Each number is 500 + 40 x the weight over its row's rms, rounded and kept within 0 to 999. Layers, rows and columns count from 0. Numbers have three digits each. The size before them is the row's rms in percent of the matrix's.

# q: layer 8 attention query, 320x224, rms 0.092, rows 102-127, columns 0-111
# k: layer 8 attention key, 320x224, rms 0.0891, rows 102-127, columns 0-111
# v: layer 8 attention value, 320x224, rms 0.087, rows 64-97, columns 0-111
# o: layer 8 attention output (transposed), 320x224, rms 0.0856, rows 64-97, columns 0-111
q102 094:542547560460505501609487510456557456507475479389517475555511487479540491451513485519518483500435484464502515544497497544481535488548484544559455449492506418523540428475529493512484412487551448495503566556503512531434500452553527398501530562471433528498439557450489468496528526435475526497527574498478543450468556606470465498503457501571
k102 123:422477423528500543483508462513508535483503537531403560522557543530468569562479496522510550535531462538546492580463503560424467502554511529571486476467427491564454447469440510466492464508527476526527501510500536544517529564509508531504572562539495502482496527496508529468481462409510473469524542447588521449491533489516533504521516527537
q103 093:522548521497567485532509493489498484430457497550460501525515492597569503488503384456524458497442537455469509558511526486513497496492499559531500466475511514458509482515504522496410483492572430492512558534549525505486565448464463511470435467407487548486591566399490562546518493521502484466542515523506465448499499508405558590495446446577
k103 107:448453506546497471500538490464541550536537463466481515543541460520517544490507523523529534401520494502447523527492499586495471539476484487534516457427436578514482508451483525568502478503473487502459498501496543472491636494491491514467612587506488449457477561498467503498474475429535529510482536524580494468499460544558396463420501489435
q104 093:577572474536586499453517544544487499504536520529522479490449501506422550552488455548499518526610547484559515450462534470478491477500528540498565482515569534517475516491485437520587554500475528583437533494599515485555452504501474580524452440550559491507521495513543446513473497546548538535467454438437435583486469480572431514559453513445
k104 102:463515415527488516541458499438428534497508488518516547411424509524489480517497480491504442462516475466532523401503520548451512476557575480563490454495491469414519537550458465524546492543493477514461533493451510514516478512566445496463493476480498520489499535559549474424484490594499542450533429534392529520503482492467426483546507508454
q105 090:559509510554566468512369472431491573524509502449518581449502524530515499472459548524454504544568542483528497446498453512529474494480553509499476527414484497463485487499519504465497557538501474558446444485531442523546595509497548501503434518459470502508525495524489490563371421568577563515436487526479446534490441472461474529526500474451
k105 087:461540406506504574542513499557487476512491503526469482494488574530547518536461561606498418480510449457494555557515483437469544544462539497550501495542523472462527557466541499451553531522558509558514521481480543529526472494489477449515499475566449485511520511536522477515547428551535498501535407465474486545561473530584511510440486488480
q106 088:472626468527467534503463478480466443429526551509581528458527546518491525487475536548494497506507498482486509439512438534521437507530439422498560511518467519484470522556554524535526527475432564536468471526539508455483490588522554536605456459482494508532495498533543459480433483543472511499458513487511532515479478574513497526532541515416
k106 113:517520468479483506499510466551502405489509541492517537499518524537459441498450557477531407475492462511560466481534512396497576498466517510497478535546496499467449486508548494510565547518482492525471489483509444451465498561482551501525499450516537484460474494442511553548539547568610494462460379486468469522548485461497512483520557496527
q107 085:479456555516433511466506526445479553515471501436554566543538525485562504472543506480517479503479473503444487544433432476533504502519517505533524517531462473549406516485474547463405466453544508567525451538480461610496504507488443446528524548529457514557512519475482465555451518460535543491530605549509487485463554560496409497433494508523
k107 085:483553527467431483509530491535572510540498532575467518491522503553491463558533568499509481506577445525488459535451435478519512493553453425498501451512522471467513422480484542461531509494548482537554547539467482492487620420570417503456543532464498471548553490483533512557485504449490479467491538551498523467480520511503509520473513515612
q108 160:490503480476525503521513499455483467524407491487523521512415481549482470507461440464484501465513478446512486542486518499421530491496494582547451449463544467418488481476483523478458533522533514526538571502585521462505454477537461510507532461493459567533525494462591523494532571524492500471522448498476496453510501549483530520495458412568
k108 130:526487482532506509476508482520537607464530579463502521431498483479477561530471486584487610500481381492484544529493488555533440442508465510516522480426453529509502485517487531514526483511504491468465542510523508528505531574480483501436512553544519437485577524561435504501467422462555494513555523489538533532520448517545455495467482522480
q109 084:479540511606539514546485514513520524490460490510503479398588486442482470537555491493546471563451513480531550493525464563501439563498572498533488555513469543508483490501535454450498559556508516542498516482545435457483546513439488496511465460473583479433475537502533481478465509565475592461429492505471484480473484522537506452556495502422
k109 101:565456551512504461504554506530483479547529519493461497515550525567535486507480478573472460508510471470496478467499416509520524574498508547486436448507548407532496491443398518511499541503450459533442518553427517461482529498475542536450540502516473468500480510504502526485522565487496557507476495459516526518504565514538545502391576482509
q110 095:548568550430473562441509474514471408413457482543534500490461472493465487553498530501467431491556464547545486443505513443513484512524504485484484507516516527476552494481490551481435451493457527531492498535551479415444421567495494560527474441409438499486491422495477507572510488561470533484497506518518511498477530540516513543452449507474
k110 089:474485473499565530541478545517484519509436434465535527550477520489485549536476521478500508533481476495506508477592554509425480538516580498532492442498546557486552525569490488566559484516517505508441525551553518521521558542510543483546469438492608465518513560441550469490529484488584505491496449475481451523419487465418563512552504454444
q111 126:498447520515481492430465512546538528436464529574580536493449490506442520482458520510487502450576504514501478511459519538506516479474516555478545461463520538415516502471465566468515506514490550502500422474544531447500419556500428482547556448508462485507449488524473575493487551487491517452502452468458493515535496470564497478465503452530
k111 141:541475518462490474518504461491455476514507448515539557502515507542527393431517454444504466453574463475567532481537512569498523471545503470517543538499504502424465445477470431543488522478448444562515560504546449480536488442522521533512481527491550540469550519491527440464520467566510501468476455664448460560461431465453530500531486519485
q112 096:496557470449535492439491472507389473546515484486509525509538486484518521412511589467515481506527474512538495474576476509471491518531511524522564506553483555532500505487543484567444507422505469544532460478499538520449468463507492533561486485500548495565562558510502429556518460556466410535528604487564447484385441544522553486491457555478
k112 114:419481435504501498476471472495512479526571491484481475517496450465476517595565527518426493559511482546514438509477533515509504442492466541566378436468520457540534501507393527479575455494516535519486522550411526510534513495512469483484540524492476454560511548509531449527516495524514517514451507477556531414459605499504541577482499478487
q113 160:472494513521472522512521470537555547496570474455463522495594575457562523522542498486507507551480521512519478524493529496579467542477494410452518544533417493616529506515488516517465456457518491446444480483407497565513592508470570461477483552467554464507477492541419504512474480447509473536484590492539505551492521474497451479470541630526
k113 134:567522534414479485470587528491542510530526496488514496519521492469504451416488554474521477496483515443421467488517421488489515506536504537432473539539586485567544496468517461455413505556521472507519488540502456441491479470523574551449437467501559498459482495482526522528493510490438523564535540566451507531482531472531492494552503544512
q114 098:445447533467483532493545475528478487481498518462551525620487494439512440565534492460520482490480501556588478533498530540526509511492577528491537577466492511426524474516508460493465517533488455473470466558574515468407446473486483543509529414501452463483543474420481498500541585517505553434466445541483474505475498473453548539507514535544
k114 091:544512510470493491484520499467556538516488523426516511517593471490533465505509514570469499519493491499547455532535502554504468535514477532511477477378462492530476471459526547476453543487487460502456561599480529475537542427423510494506510512494537480570514439505511493503486501405476489511450484484575486525447548502480518481544507473526
q115 097:525465461485488511511451417451491502518509544492501445571556630442437458510516484475577565503524499472499500494504510500534447474502539479482470578509539488467512403495521484453507506540502465432489510530460457568472546527443581538417469523438471454497466543525520461403536550522571514502474481471562541516557487469466545479550522636491
k115 108:571522482429505513553455467548486491456532510478490550484554533527478541492499431578443512535432514475514495513482482513501513550500459494475515484529454428526486510506556527442502531483517431540456517526471518529524460466509540509495516512496500552460449462542455517509538392487551479493500512479529449512511458509494526531458468498491
q116 093:477508448486465478462428512452505497530527525489518509495586582523509456499497426402541476521527497468442489511574480528491515517546543573529474595513487495469495467438481526393449521458453522494574551473478510483553476436510544494475498444468487515556553572477551438488514545558516529507507567475485504449546490540479493516531451415529
k116 100:542474574487480439445606488577586548494529569540451451521528482512531526447481558488503507559465406488413538480541441456512468490489496543467493520501489441534472509481487561499506499536495391462423536575516506520509529484528506510479520454518511439534523534490449535520496466458464512503445462525536511542554492533569498524440450504487
q117 095:510489507442486510463445534521515482502489560547420469500491541502457524562505502465487534487574500435498500524511495477495521477507498486502476464506536517522555572493464472475449533553513445510523476452484527531507504508502465546448511455459487534604474487525478490528552523460426440487509478509507524500556468474559585536523361520532
k117 108:527457521490490562495465530428490526475490508514543534492491513452483541473474498424503559472520476508472488469599479587493534528519482559500520556525552486530538552493481435531468512477525477452410513505540570506494526549549627506492456516482492452464524451554458451450514524512575534528503488458458493468501529449538521521562489579477
q118 106:520490485508536518544483488454545504402485482525469536482484546516495463512538446443516543530523525489463525496492466467473509548513541540554462523535442504430485536541477574439449512506469480470532572462491482568489614485493540518474496524436512545481630525467499525467506492523469521469511548430554449496515529503495559520449425484488
k118 131:444442501496476503512470491511549567531557457499536517477548527568510488534468471519539546421531502511473495529470526493508487530476553452520501496482431507531493548497519477558509495510506457571450501543459550513497631460537463485465549539499560501496443476531409478510542500465565451496469513482479514450496414515451403544455497484504
q119 091:458387519435476513523475546513487577506489578504572536573543530454464489537560501528535473540565495523501463557469508489477451494455505526488463497479499465485467504436496539436436486501519552537539517481561506542523460512548512461487643515443486486562475499491496602405555546429542542478545470513541475575552575481496466487440491498590
k119 092:532478462456491445537495517509488507479516438525546537460491546508541504433512460481485544535523530577494468461515511501505552509544473451564533514465476523440464530505527462492499552483497482480520531454540500502562502494394469532483510534456540517557468516547466604452497506395476488486454473544518484471502467451398540530543437500490
q120 087:514503522514483538486524483513529541464457523437488546475507534514557487483497562423596484578513529518485466441461502575548465499478532370428521502513448478484604486470536550431435542448505531530457428471482494443528558542460535525500461491511450455485448523518561550542462477524469544507527515528488502528526489482527457458495569491551
k120 116:583474571455509423535525461471520468523460468478511439580537442508556465444485539496526449489454504456458539533497532481423514502547448521412476528551598501455509524501486449521577587525462524524545500488531440433507536464493604460460456486538452491471520526529524493503473537547459505500489475523511498577542495477563514514513548474508
q121 095:573532537422531534604488479548497500456544529544527492463514438488562503432480492499469536541552442490477543425429510587507601487461427493483501473542518536480493430461569558479558512521471424481517568541473482418455494432494528504518557564565558476522486510537479504514511529550498526483498498561492499563492520448503541448468458536512
k121 094:482455477540521523516498504494451547532467536520527483573487456523498520439528441430509473482521542606529463488563593463452528496456576530518516498490498486499566525549457486480495506450552537513533506497532575546568496502449477518554521466508516505534514589511469432473486530491483521485488452467478509442469521465463530477510540588466
q122 094:527420562538550512500464564510543531461425494483550506526515497473440463470467542462447504507531509519553499485507496489523519485539502542495434561490482525453471492531496533601499535578460502487521597528475432443467514536469532544400517483440435463480529532479478501555522493430527486523459450455527516485556503471413470496429498492445
k122 109:487466492471505548502454514463456530473512468522506489496518585501491474478484458512468525545516507489490511492539442496520536512484524499489544493467493440534552540468558505518491532483612488496449525443525568504553486453464529497417522419480497498514471446490544524494465418518555530521526556466514516503468397527478520489439470423471
q123 100:442527442547493483492521508490536493445505515549417510430464471527442532506510545485466541509567467523505553390515499457538447490510534469468496441537477515526450546532483448517491472453470537471509464469549475476513476518544478553531584492520532492525537466542434521545465488495494471540493511515516494471455505459585525510523491496453
k123 092:498513504472538566485462464531494465503526505484567472431494513502490450561502501551486520556501525486492513518523531510502497446467528509457548549498516518541503573534501509480445513503513508484440438525526468533499493520508500447534451504448449464565507517487459392496549536501588472555565476489406508476520441505503503491509510514528
q124 090:498501485487492531436467473460534551473374456508469523487547516433473480478534525414517453487471527509450438600493446496514528495560489595525433531534521504492455492502523530458415447501504477509541575548464510467434464510558513516484483555443495491445514518499488494494540515493456547489509520503470501437582557553494490496446476421504
k124 105:486503525517527501493482473580535523582512463527507503502513505478500561518504554495550542549611518535529476484471479492507423491451515520525554485452467502529554463546470521472454453459482500516512507456495507559543526509515467525480492472494625536444527528496450574497470502439466520427536543479553487465458496534492527502453511426463
q125 126:502544501577547480519527507522468441520480470413537552407405442514463421520545522505417433492524492549548580513545469520457482428491543546571446479466512524443492506531484466487565431537499532539495530531588540497471472447517467528557518465531475500468565476476499450507500425521488530455524493508459462494427520514498503549483464423483
k125 118:430569489489498493466452505439491604564479553474470508500501511502491459583480472469520488457498507505474488400528520487522478446495522484578485500495506550583506528540525486405492491570466531459534481518431510522569554467502380506481554493526538532534438527488520500503512543501471503489481498506520537461438537512427480520500521472510
q126 092:512539458449515488503486486458550500494477485531465529488500554509515429516496494571554512484535533492509460482502454520469505442563507492527477525497442456449448507499488534479409470452491495563491560402422507520480563485490485572482463430524572459514485484475472503479515531536448559503568562604493487517498465500546514532463356472465
k126 082:485509534517451528488523432522427531532461475522528562581588456492443478466521493503542529484513457474490477535555477502503497529536489551515506438478507468490521523491466528456491516520519489554451492465501482487511567480554572524505499545437544398482515464571460524516431510539518545522475528433468478421508513449567406504555512502525
q127 109:511438516551518506441473529571471512567510459543362455529494444482481535535516512511485492579452556542475522503480495430482437571549539510507434470514537481489488521511518517460591478516530525517443505468450488436506568548455549518440478501577466479487564482459519466425532496489547518514560468482537511521534532509579514457505475496459
k127 105:492529509508467465428507541449384525481487450541452482550493595493532512507486511534497463468466532365429510506510438466565488498441496418461444465544518510515415550481518389502503505485499525527445547522467544433476494422482524536423515539442522547507386477477537481458491483555452486508530546493532548497488519482486516546470438429521
v64 086:490549525478499479438499467495508402499483524500549452449448482494438466542494515441484560453506533512496532437502533507492546374399466515507468487456447555435484565611495502489557445512487559560530427492457479491483544504490556520531499523504514572448473473493425485513472566508486476444549464581513499497451532486490542531506459501460
o64 098:470501503471534428500521562518515493500561524531521471500472445510495503561497524511489515503546483526466485468520491590465519535473562513510497556412518503539503397511416580464537536525535542422492442458492501490522503522515418534462531441541493512480570495462476525490441560450543499425505541477534533513494498538536437473518478541491
v65 102:436485468464477482508516528472474535478486477493475518498526444522432534552519484433582453492467535478494465514485556485474474546545445548496483532511548507495425507429476517520463499559426471430447479442428428505521483508464544538485552490496506448436518520542483524465471489532517495479495548439520493456482477507552440526482489517539
o65 104:472543519475524497427496509463511518501535578531450542436517517538523433574519518559500467461551501464405519552489496530495505538456497514484509555554377536422476523466538531498526478504461540441480549468439506514490449465522508516476536598531502400483468608493568488490473495566472487487501515484559469463538450495509487479469520486489
v66 089:490468530474526592540497500503510502500468516563517525476481507583524491496446558508513432499471542475485481552591479497536505466538539475506549455517510485435492473494497507429419499506554513523518571429549564514487485513535541559497466547501496564512466418516522524484511481491480429429516528522448437448606479519527517476412449484517
o66 089:536466491447454477496514520464555495481511503534512510526501538508476482396396394460505543455466561446481484529526516450523469513523478450508462490513539483462482560499506458463547487578498488572536537471496455453519452479456511529494460465497525529528471484522482479492474533483481490518502498508508441475581519435516584496494448541539
v67 090:484500587556456502491522452452478497387547459492496502498468479462522478565524508430453491501445437478462424509475489430482512526529483495491440491495465566473459596463465486542507522510438546456546568582495471490492462548488519508446537497538449483518570497469464471489435448527488485436508465444486436454479445432493480527458494528496
o67 089:429552524460459497461489473409454547517528489437499453472453495474470432444465541531515512471499457437515531504461456561531483529495477526396479495494519456453480533502525516492539395439473531518485502470440517485543500494466482526456455423516455470537444504491557512434461568537492548520506480494487511441467492552454458529500451561550
v68 061:465475529461480432473511450486593459475505523536426495495431467505497538473500477536499493492489543497521456492502534485542564475467490523464448450505554480509545486566487463551536525566558482487495519472526495454543489470424543485439460546470575512536507487522566506458554497498507457528413485526526495452449591522479502486486487517506
o68 088:516493504506514470539519494530525450512509485523468533525520492529439428456502429524529522464496562468444478447496519499414525474541543524416579461511529489592486488502477469516447468538443478529497544474525459475443469489521514509483462497384491562449535466469441496454488525479518545523501497533417464539591490467455463527477472431536
v69 093:402545503487507494510471542576520497540541426503480485504526555526426515488489559498537529558485464538546484531544572526527462512581506553502410490465486501463502579529534605507516546534569525491469548571561583456504581508531628486504500532513510521591513500530465504482509463507488477570511523462506511516520500484477474518567503493488
o69 091:437531535509506503420554468539418472559529532484516564476443530452470511569491524492514481471515500555423469505483521498472509506485511502525527493483584530495481525487497477476514462504463553529510493503483552496495492498453488527442519464503465455444531482555478521558490528552470505578493511544514479597488521515505449468488281494445
v70 101:566519523462476562524478595499549552467493576528479504523520473495528505552516450463568510420532557440436442545472456458502486518475439547497478563490525455490462490418458500486461501464489517526483466483464462498542436489534485426488498543492510527511501540462520502528493595493528498507455544596491496463455436467501481525485496457542
o70 095:520516530526516534562510481412495478462427509443568496560505484548540520513565486506457570492494524473545507507534489521490476557596512537493458492493476505480569451434504508530510494478512520465543503502494430506466441545430455493440500529497540426555537495437556466491497560451537504457487513544476538522497514516540514475531600496512
v71 088:473465461469448460483528506486451496503548497520516469598471521500474496508478539522493448477531589449536435545543542532378527532467454566491577502530502471513531504505470444503523441480472521504511515444453490489553521510495509531523510479503503418484473576517466525458608549496517560477485506487490521462533480532508551500427458489524
o71 098:526486514490512497526511507509491499460515554464476487479613479523517524532452475539545543516502461493478492471491442558557501561448492511455525569543477471460516491462492556552524567477494452499476487521537481613507550528524439485487532472550517393462516539423528523488544492506504516495460488412605559519496464450488492499474505476496
v72 096:575508501505475465485549486473542527501523550522477531509542518450484419466482508417512519495491611458500428472444539493524446585480473521497506566475487476494476519508494521559468573480453500569542402418486441528543473524455473473462520405528528526456501581490451530483491515476461432482492485529501475494535502401454458497480522464558
o72 102:469551477562498507481442460515640454552465450512511481517499532478465501481531580429525493466546516455493462438491550502495487586458508517546538499480494533513547553466491479494450504479506472478560498508514527498540512509558472498453525497557530423404521601509517538444425521477511464493504484461504479443558539485489546451488545524526
v73 086:492509544499448433487480531445508468554465534495469551556551520495481497526435393456494505466457529468503558465539527552501442386432463499495550537457465511481505461440499425554543483479457509523487473517510424517427517490501475497507531482415488580455458416500515483534471525527494518496516465466541504455453442464438535484579463486481
o73 088:541512511551479458503479529520491446494554542509478510514479494539526522500561451468475477454495509527489459510457508470483566472480434499587521550464562518529479535486486539527534465472483488433467575534505482519453439482502426391471585488519499498597565475518508542488458534412514520526506471448582552454482554467528499508454557467512
v74 101:485528502531422545435510483537502447504473463538473479468511506445465478555497467503542527529570494497454524494488528504552507454536509555503526524502493496518528425486524510513527466514467481451476439510563478451450540521512481499512522520471468526476383476499465503472423457434505487497516497485487524487487500435521468493535518478494
o74 107:573562511496554520471517479483454478464492441540448536483436461569485467531503546557487513461499497510488557460496501525511537463615483483567526422552510434576500491421528574524436559493514487501442531512532478518510441511538491513514459500465463461462522482503530460454468502492533496507500496514433481474462471489557514521548518476429
v75 080:401490502533577518546537545519449482437477542481529381438413546489503538457489506542477498530420587532515524411436530552487523523457496456487439515479516450498458514577561515501457596487549476528482490474511498511493514580513524512500491463478505483483457446498499543530497438531498534571491526544513505516444480528468496452498524532467
o75 097:491468539523464551465538435516538499480451571465540481492531503454498583491504526486547482501469536567508446493475460470493518518492426518442501505452504490468513452520491473438465572481554492464521485483509526555448512527541469504523577500475523496426470516532435465579506522560431468542518579592529528577448490508480510451489478533521
v76 081:545507459556545472477496453454390502427522491521474549421469465505506568461488489577510574430579498521518462480484499461472472545565561475504500495478469476546450470503456488524510605428494497510525471544498432470523537549421479518552475435537499476521545517477476427520471458527459494483471568477520489478494533505500505480562504484477
o76 087:489493464588502473367452516488533556479484487484516495466488518524556521468545582580519526544528495482543511546482498524505472517470520475533496505501440514449491436539520492470484533483513454521535465486435496500580546489542505499551501523581566501520589548538507474480475434518543521452491536549472491472475520504544555488472541488440
v77 088:501499530487427528499467560488542526418502570476505515507465532521583545534489460476494508459406549504513458489511504449491552559436484454491476547429493495523521512408567507519499536536501499532525559498533472560552459425441454449494510510519502512500455483507493506524582498474434561482493473480506543523518414589527470483501459517565
o77 099:456516532465472535538513434504477452448461473556507465539465491527492482433465505490504489484472436513509480506498454466506535493527503435536488512533725534540521499498459550526467457507468480531517514496518484497425455450557506488492495466494516507547437501502495498513505544547498507453521496460466502543471502513486463489491455471537
v78 097:444535511559473500490530587518457545530538507516472525524437467551462572542525514444553450497513479498501525467497540507467520462537492506476478499508478487497503489519551448439560490550513519458451463446493517440469457493524510574522572560562487453517585525415503483510515459490615537571495448497527498488470482516478399512568497521455
o78 099:463517530527510477490502429510434484522496535434465579522503532426531450477530547426443463495592454526493495552514526531517517470531491479448563516481506502610455494459537552517512494487484471524484501491519454504425498435489552513520497483470452485439546482463501517473510453544516553491516518467440513479438427520537479527452551508523
v79 088:559499511524478546479468481559494543438474583529447523475572500458469494433503501479482491488490551593530469497461486484459484530507510480503499572456546434531527407490464527553449542483514549543513518525558490492491472499445446413489525490533504553491534513463556456502469500427479526451471565502462516544464462457572495523502503496555
o79 102:536483482565487521521578437516503533434528481503527518545581518519452492426506478447452525562496505502509539517463458502530492513550510515489519491518444468488507477459455458503414442399490481576515486489545513445485546492430524428517532441533557540490501501435513484507537513441558489534502564532469554564457475452513485563488608517503
v80 080:479561512517491543485535562495490446564496570494492499522468501525417454474499470443560550464659528527548508424477535437550497536440505527526521526456547473470543509530541556576475529516510528508492430452514527431497525484507487533559453453474463479520481513449483525517507499519532532554443506542569490525480574502529470488522485482492
o80 078:498513495520511489530543506552501503457505512383436490480514478489523504531545532525507488529521513479454501483495503527487484491490476480592530497554606491553532521559526466483497565529515491519508486493532494544556491498534483504474441498466505491446628506521496491528469452514499526538450477521449507548524502481494473524494451476487
v81 079:524428448502477478531544540442448550521519406507539492575504546481508517550516552453510447480488506506413571547496431470576480548510526592497547543519540495504494421467531450504506458532517478510509474500475514506410517448516513481525497540485429450521479552539512499523490409463446526526479513471515477544501477548522471496462533491488
o81 099:492513495480558503543490551505481468473506505454467473533461443501459488482573496527481498454490485468503511467487490468509571378470476520489485483521518485568506483521504492604495568506518516531513519521489426518463456460524528531598424566406455565524457477479552456469549487434477438377484465474516487537481437536489479512633464486493
v82 074:521507562502504463557562482455457542519475503473468419571448492440518588547536526468511465449514498472451490522470463504481506491548561554496586510485466515500484509507500507543537516494548468508469501574542514479517500486537523450505449471527568518541502528474480492543513506415602543513529576561522488527537572546460470553577562453483
o82 092:515504491507515463496451512491560515516506581449501525502461523517493479465475464431481505534493477485484542452543513491532547485534511527466538489547415471483518515446500508581537509466480536573473487505499497457554509486496547521546477461555556538466468478526583554481486591508453486453502496477452533537490357537499528512584523480529
v83 084:527453504517558534559512531468543501510450445525490473525510479453482487477511510501546457474473508479521424563494469451367553545472523489514559498460455469476456466495516543493478522435484465618487525389532487445484551492515517460464510463447527540493458493531470536547480505466498505443515570492481513495483460462533527499372520528525
o83 094:497456475477530471557456457484589459472492519513565490527572593470442502528480474479476494525491510485469532541515496516534499488536409552446484569615469476429459486479460487490479467459517442563470495504458515476587505458449515517576515515511550487588481564487536517446488504509503511423511551489480520428523393496515505466531562542514
v84 091:528512503547546502446496482456471504448476471478456478560448490448520491523507490444477522546507527484504475491490459417535528534494538479526501476521514478487572490520552580455496526425532431487571456495567464539577565459389430481509483433446499505578509511486533495545589513513511551542461481500532486500444441529521481551476466482497
o84 098:539438452543443419446517513500526546492416508574481497509496542566420555480527464492533469453438525514524500546523477469490541474532470524558415523496632531484474524496523540577462521574487517500531532493487446378529495508473501518468515493526519545504485479502498471449511539503495442490472532520430444451522544566523498477579489507516
v85 068:572472534483535440497485406511542599399539521473574553466506474464532510523500472463578543604508461551533533479502510490525548520526471471459514547497447536483460504565550611502535553602453523470497494539535454558419382492460513476462513555558453505455527464538447539507488494489543573569556485520477537487549494496553438548530484514516
o85 093:469497529446503491470438437481464442538480467531524425555413487427418503496506551513499474454466471526512497497494514533542537493466500505456466507519502572431476525472509565551559425455505505534470520497539520472478506444515544483481447484500502512488423523538538530488516529566477500429509454489525492503427417547503493496574518530526
v86 079:508561544515518565481519509541537530433462453529496509529513518482554505445534505584472467491434515486558497519541353451530449457570536505504517515541562468549524498576491542530419493489513490411499470562435535496446514477448519483501449518479490458453495561468541554476558472486464524439512481527509535484519536505516501542451479494478
o86 095:520425603533523502545544438543570507434495439548468488494532565525485483470474548545532519497550485506462432527496451460506521550535490486524523539489489517482465489541489489489400481531459539502515454521523537459526582463576497523478405520450528558482498563502481529450476547448446577467585519519463468506502527527481490497500410483515
v87 105:570457524478446507535494527492469476515544537533523463499496515493585471481517506511472512473486551457459463484459451506474473533538465492503469497435470452492466454455425549470479474464466406515488522471379497517510519521472498486488535532524438521470577529538478442474483507443580464476440491521517456424521507441496552492542532513507
o87 107:461561512485469494521445533546463518515543531558444514492554553532499485495528588449556449502504500523417511483477450482589444515495513438481537442532499505497493481477461454423519558487507497476496500525454530496555538538572444468504536474473475515516478476550383477524461529443469456616512455520465391506497512479492457488434443532481
v88 082:505504534501534437501516510521560539501504484523494532534460542482496458475469532546520494538475501473539545518481519480444446435487443568503519558482512487425557544538555508547503473538458448474452498463565463476474461448569478569495500500479457607481507461520500519471512477506473560530441475416531535478502490458483446569481464482399
o88 088:503430513523488385457492530567468481489531463463459533487530532571471507519570480472461494471448558531410514498556519543529580447483567540542534500511539479550471482522391541548544436477549443467501568526461496500500544473464475480473481489421405509510584512461455567460492507523445533584484478527480391562542449481510496514475515498505
v89 106:439462512542462573520465538596486538390481496466531487484496469507564497418489488560512455521548551600509493503526489508498465572505531441501527484562510484500525481570474466512474487496513511468547463533504520460519517596538454541515486481472510483508542421538548536481530460513442532458563522493497511405488521573527547423546481481498
o89 106:485427536496492466509473490531515504441523564605461506531491499519524487468458474597486462481491569529484509465513443510440476572513502406505565490502539504500477539517524504520405507498497492514476431479492442512517446414459536488482500466449517461493507506481513491598474492588479531519537496531501496465480502519575568498485444460487
v90 085:524477480473506427440539526438458512490491528466530433441447550501502507449517501466394513515547493478590534450518540474483498458426523428499529475396482517483441495511592593536522548435543457427489532442557522480507560456519458493511471462519524526453454575560494509523492519513500534517491520463542478516402477465513471446492463504472
o90 105:519476522454456492522518530529500475431511527554516501511454493487479509510485489538504461436467462537502505509480510525548516504489463509485484587492696461534513508536494469486501517564515470529548500474554449500518439462587456479487547458481520582524513461497482514554511520458481518515421459514485476509511486518447430472482479466502
v91 088:406464493479474462473495514543410485534533507521481556495463540441423518458537555504584473484535534529496543426419593497480544484439553460503541501528475493523523534512504580466514529501455508480525427458525565489507430473499513555505492527499441511517512505459475502428479527520559459513443501447532472491521545567541482530506494470458
o91 092:441443496519468548483424506499478516512479475407489556526513516485544536485560540434486488497525533531508518477418524495456556513496477448511492449441510561541504450526460502504443563469562498533513505507583477527503467557464554524465435542476388498522566594507497474532461463470508461536488540484553435493499505531432517490543552416569
v92 092:573521446565483431512493553459507552450434552496464486506530448515508529528479521448392526517485472513473526479489489523575469506512524564499443518468473596557581497422506460473516473550469552451474486434537436483538463475397490501482532485570479496552546465554526464481445463497461509493461489491475508538462502448459510587534481514505
o92 092:536540524488525500536457479467556486495491493537478450570458458558488496474500518451466442418508530479487518510491528440519494448465555483415477517523408553550591489444448447543471432514465511539494515481479499526445546446541529472509429527483464594494478487495538546497556478488533539457536477463541473609533468458446521512473510509536
v93 084:445514499476543527509546551470597499441498519548519498492498392537559518607526544482552492445537497462460514478471426509513481495527440507487392469541438557451469480460515505477468497507593534458558530567497543473507521559497537476499528499487527464459530506487458479485459480540464531415553479578486475461549512446510490570491506466500
o93 088:441539450436507533514479527513440438505538488521489554506487488501447442453516471496524480484530502426520428435492527552540539529539494493447551479505484535438546546529547518508520498571488556487538529466504504561463446518551479527518501456468443499488467485470489512503453544440469454484489456450463424495543433437460451499526422471513
v94 085:479472517438481526456443531504478484545509514490571482526486477470451485518521488424475553544581538460520505450490546444471504438505460491455506483488527568449473439468547512455578496535538490479451516492494539446477425522513632559436569541416548485502508441569484513442498545523511482479519455555527481477522484505556454420475476495520
o94 087:464513462464488529549476467537449478515493577492540575438529504501471472510445435542423517472539497467421479573514489443544438525502481540427523530566503485509505554509512476499542527521444476422492515479535466473511525515522412474428513436453529477520527512477417556513442475515473505551492477502459481428486545468532479471483553499522
v95 105:494533435473528463496514562448529535559565480490492441485560458528538445493518492517463552488505491501562559465479536521523533483477475398497460447515437470505440456560547515544467508541506481496482597485501527494546467458546461479525524516514498536563548454466507462516500527480495516480477489520514479472538513574467497600515544487456
o95 106:518467500493469536511472408490421471533531503447454501512448534473454513461513506500516460498485563491489476457502479519477491487464610515433587452487520474568443518499447530441477560515520541434462476521549533499473500502479511471486442515512387484536504509445494463504555488598486422533458447488412420524492408506520589557537489475542
v96 084:537446497510499515456469450469523580485548536467514561496474545502518517558433570517468486555530492476491494530534448494507527522520469477510415526527501440513504535435453542545558514481500543491500503510554506450533530479471448467468548404514526471484511479477501542524469516436516495493468516496516543542485463499491466491541509507508
o96 096:524530567500533521520560492517495537491440488466461551535497476545520409490530506522477485501516503474469510528543485473498476529534524496518466520553551532519512461456465547491475502478413493488526515513531471442494564406508468447424479493543531584469500510478422505496600582511499501473525495445471479536427464489537468516466522506559
v97 098:516473477437471477460495429470576496503497496507578570507421489543430511494472509402507535528523449502446490493546524422534451430476468534497436468472488498469534543502467413550543469530557516493523549505544510486504503516542560546500598518438469531532419463477505514508495508506597512473515493457512514521514542506418491460567453503538
o97 095:502513473468522454437476511555502476504485569494549394482500493502508497484485490458487482565439466459515608452527503449452506444443580470517538514440453532545533467561554477492443397452556462479513496542518582467490556493502554412485533456538579540488508569482516539518527442520554468449493460544533570497411532573463515511520551540534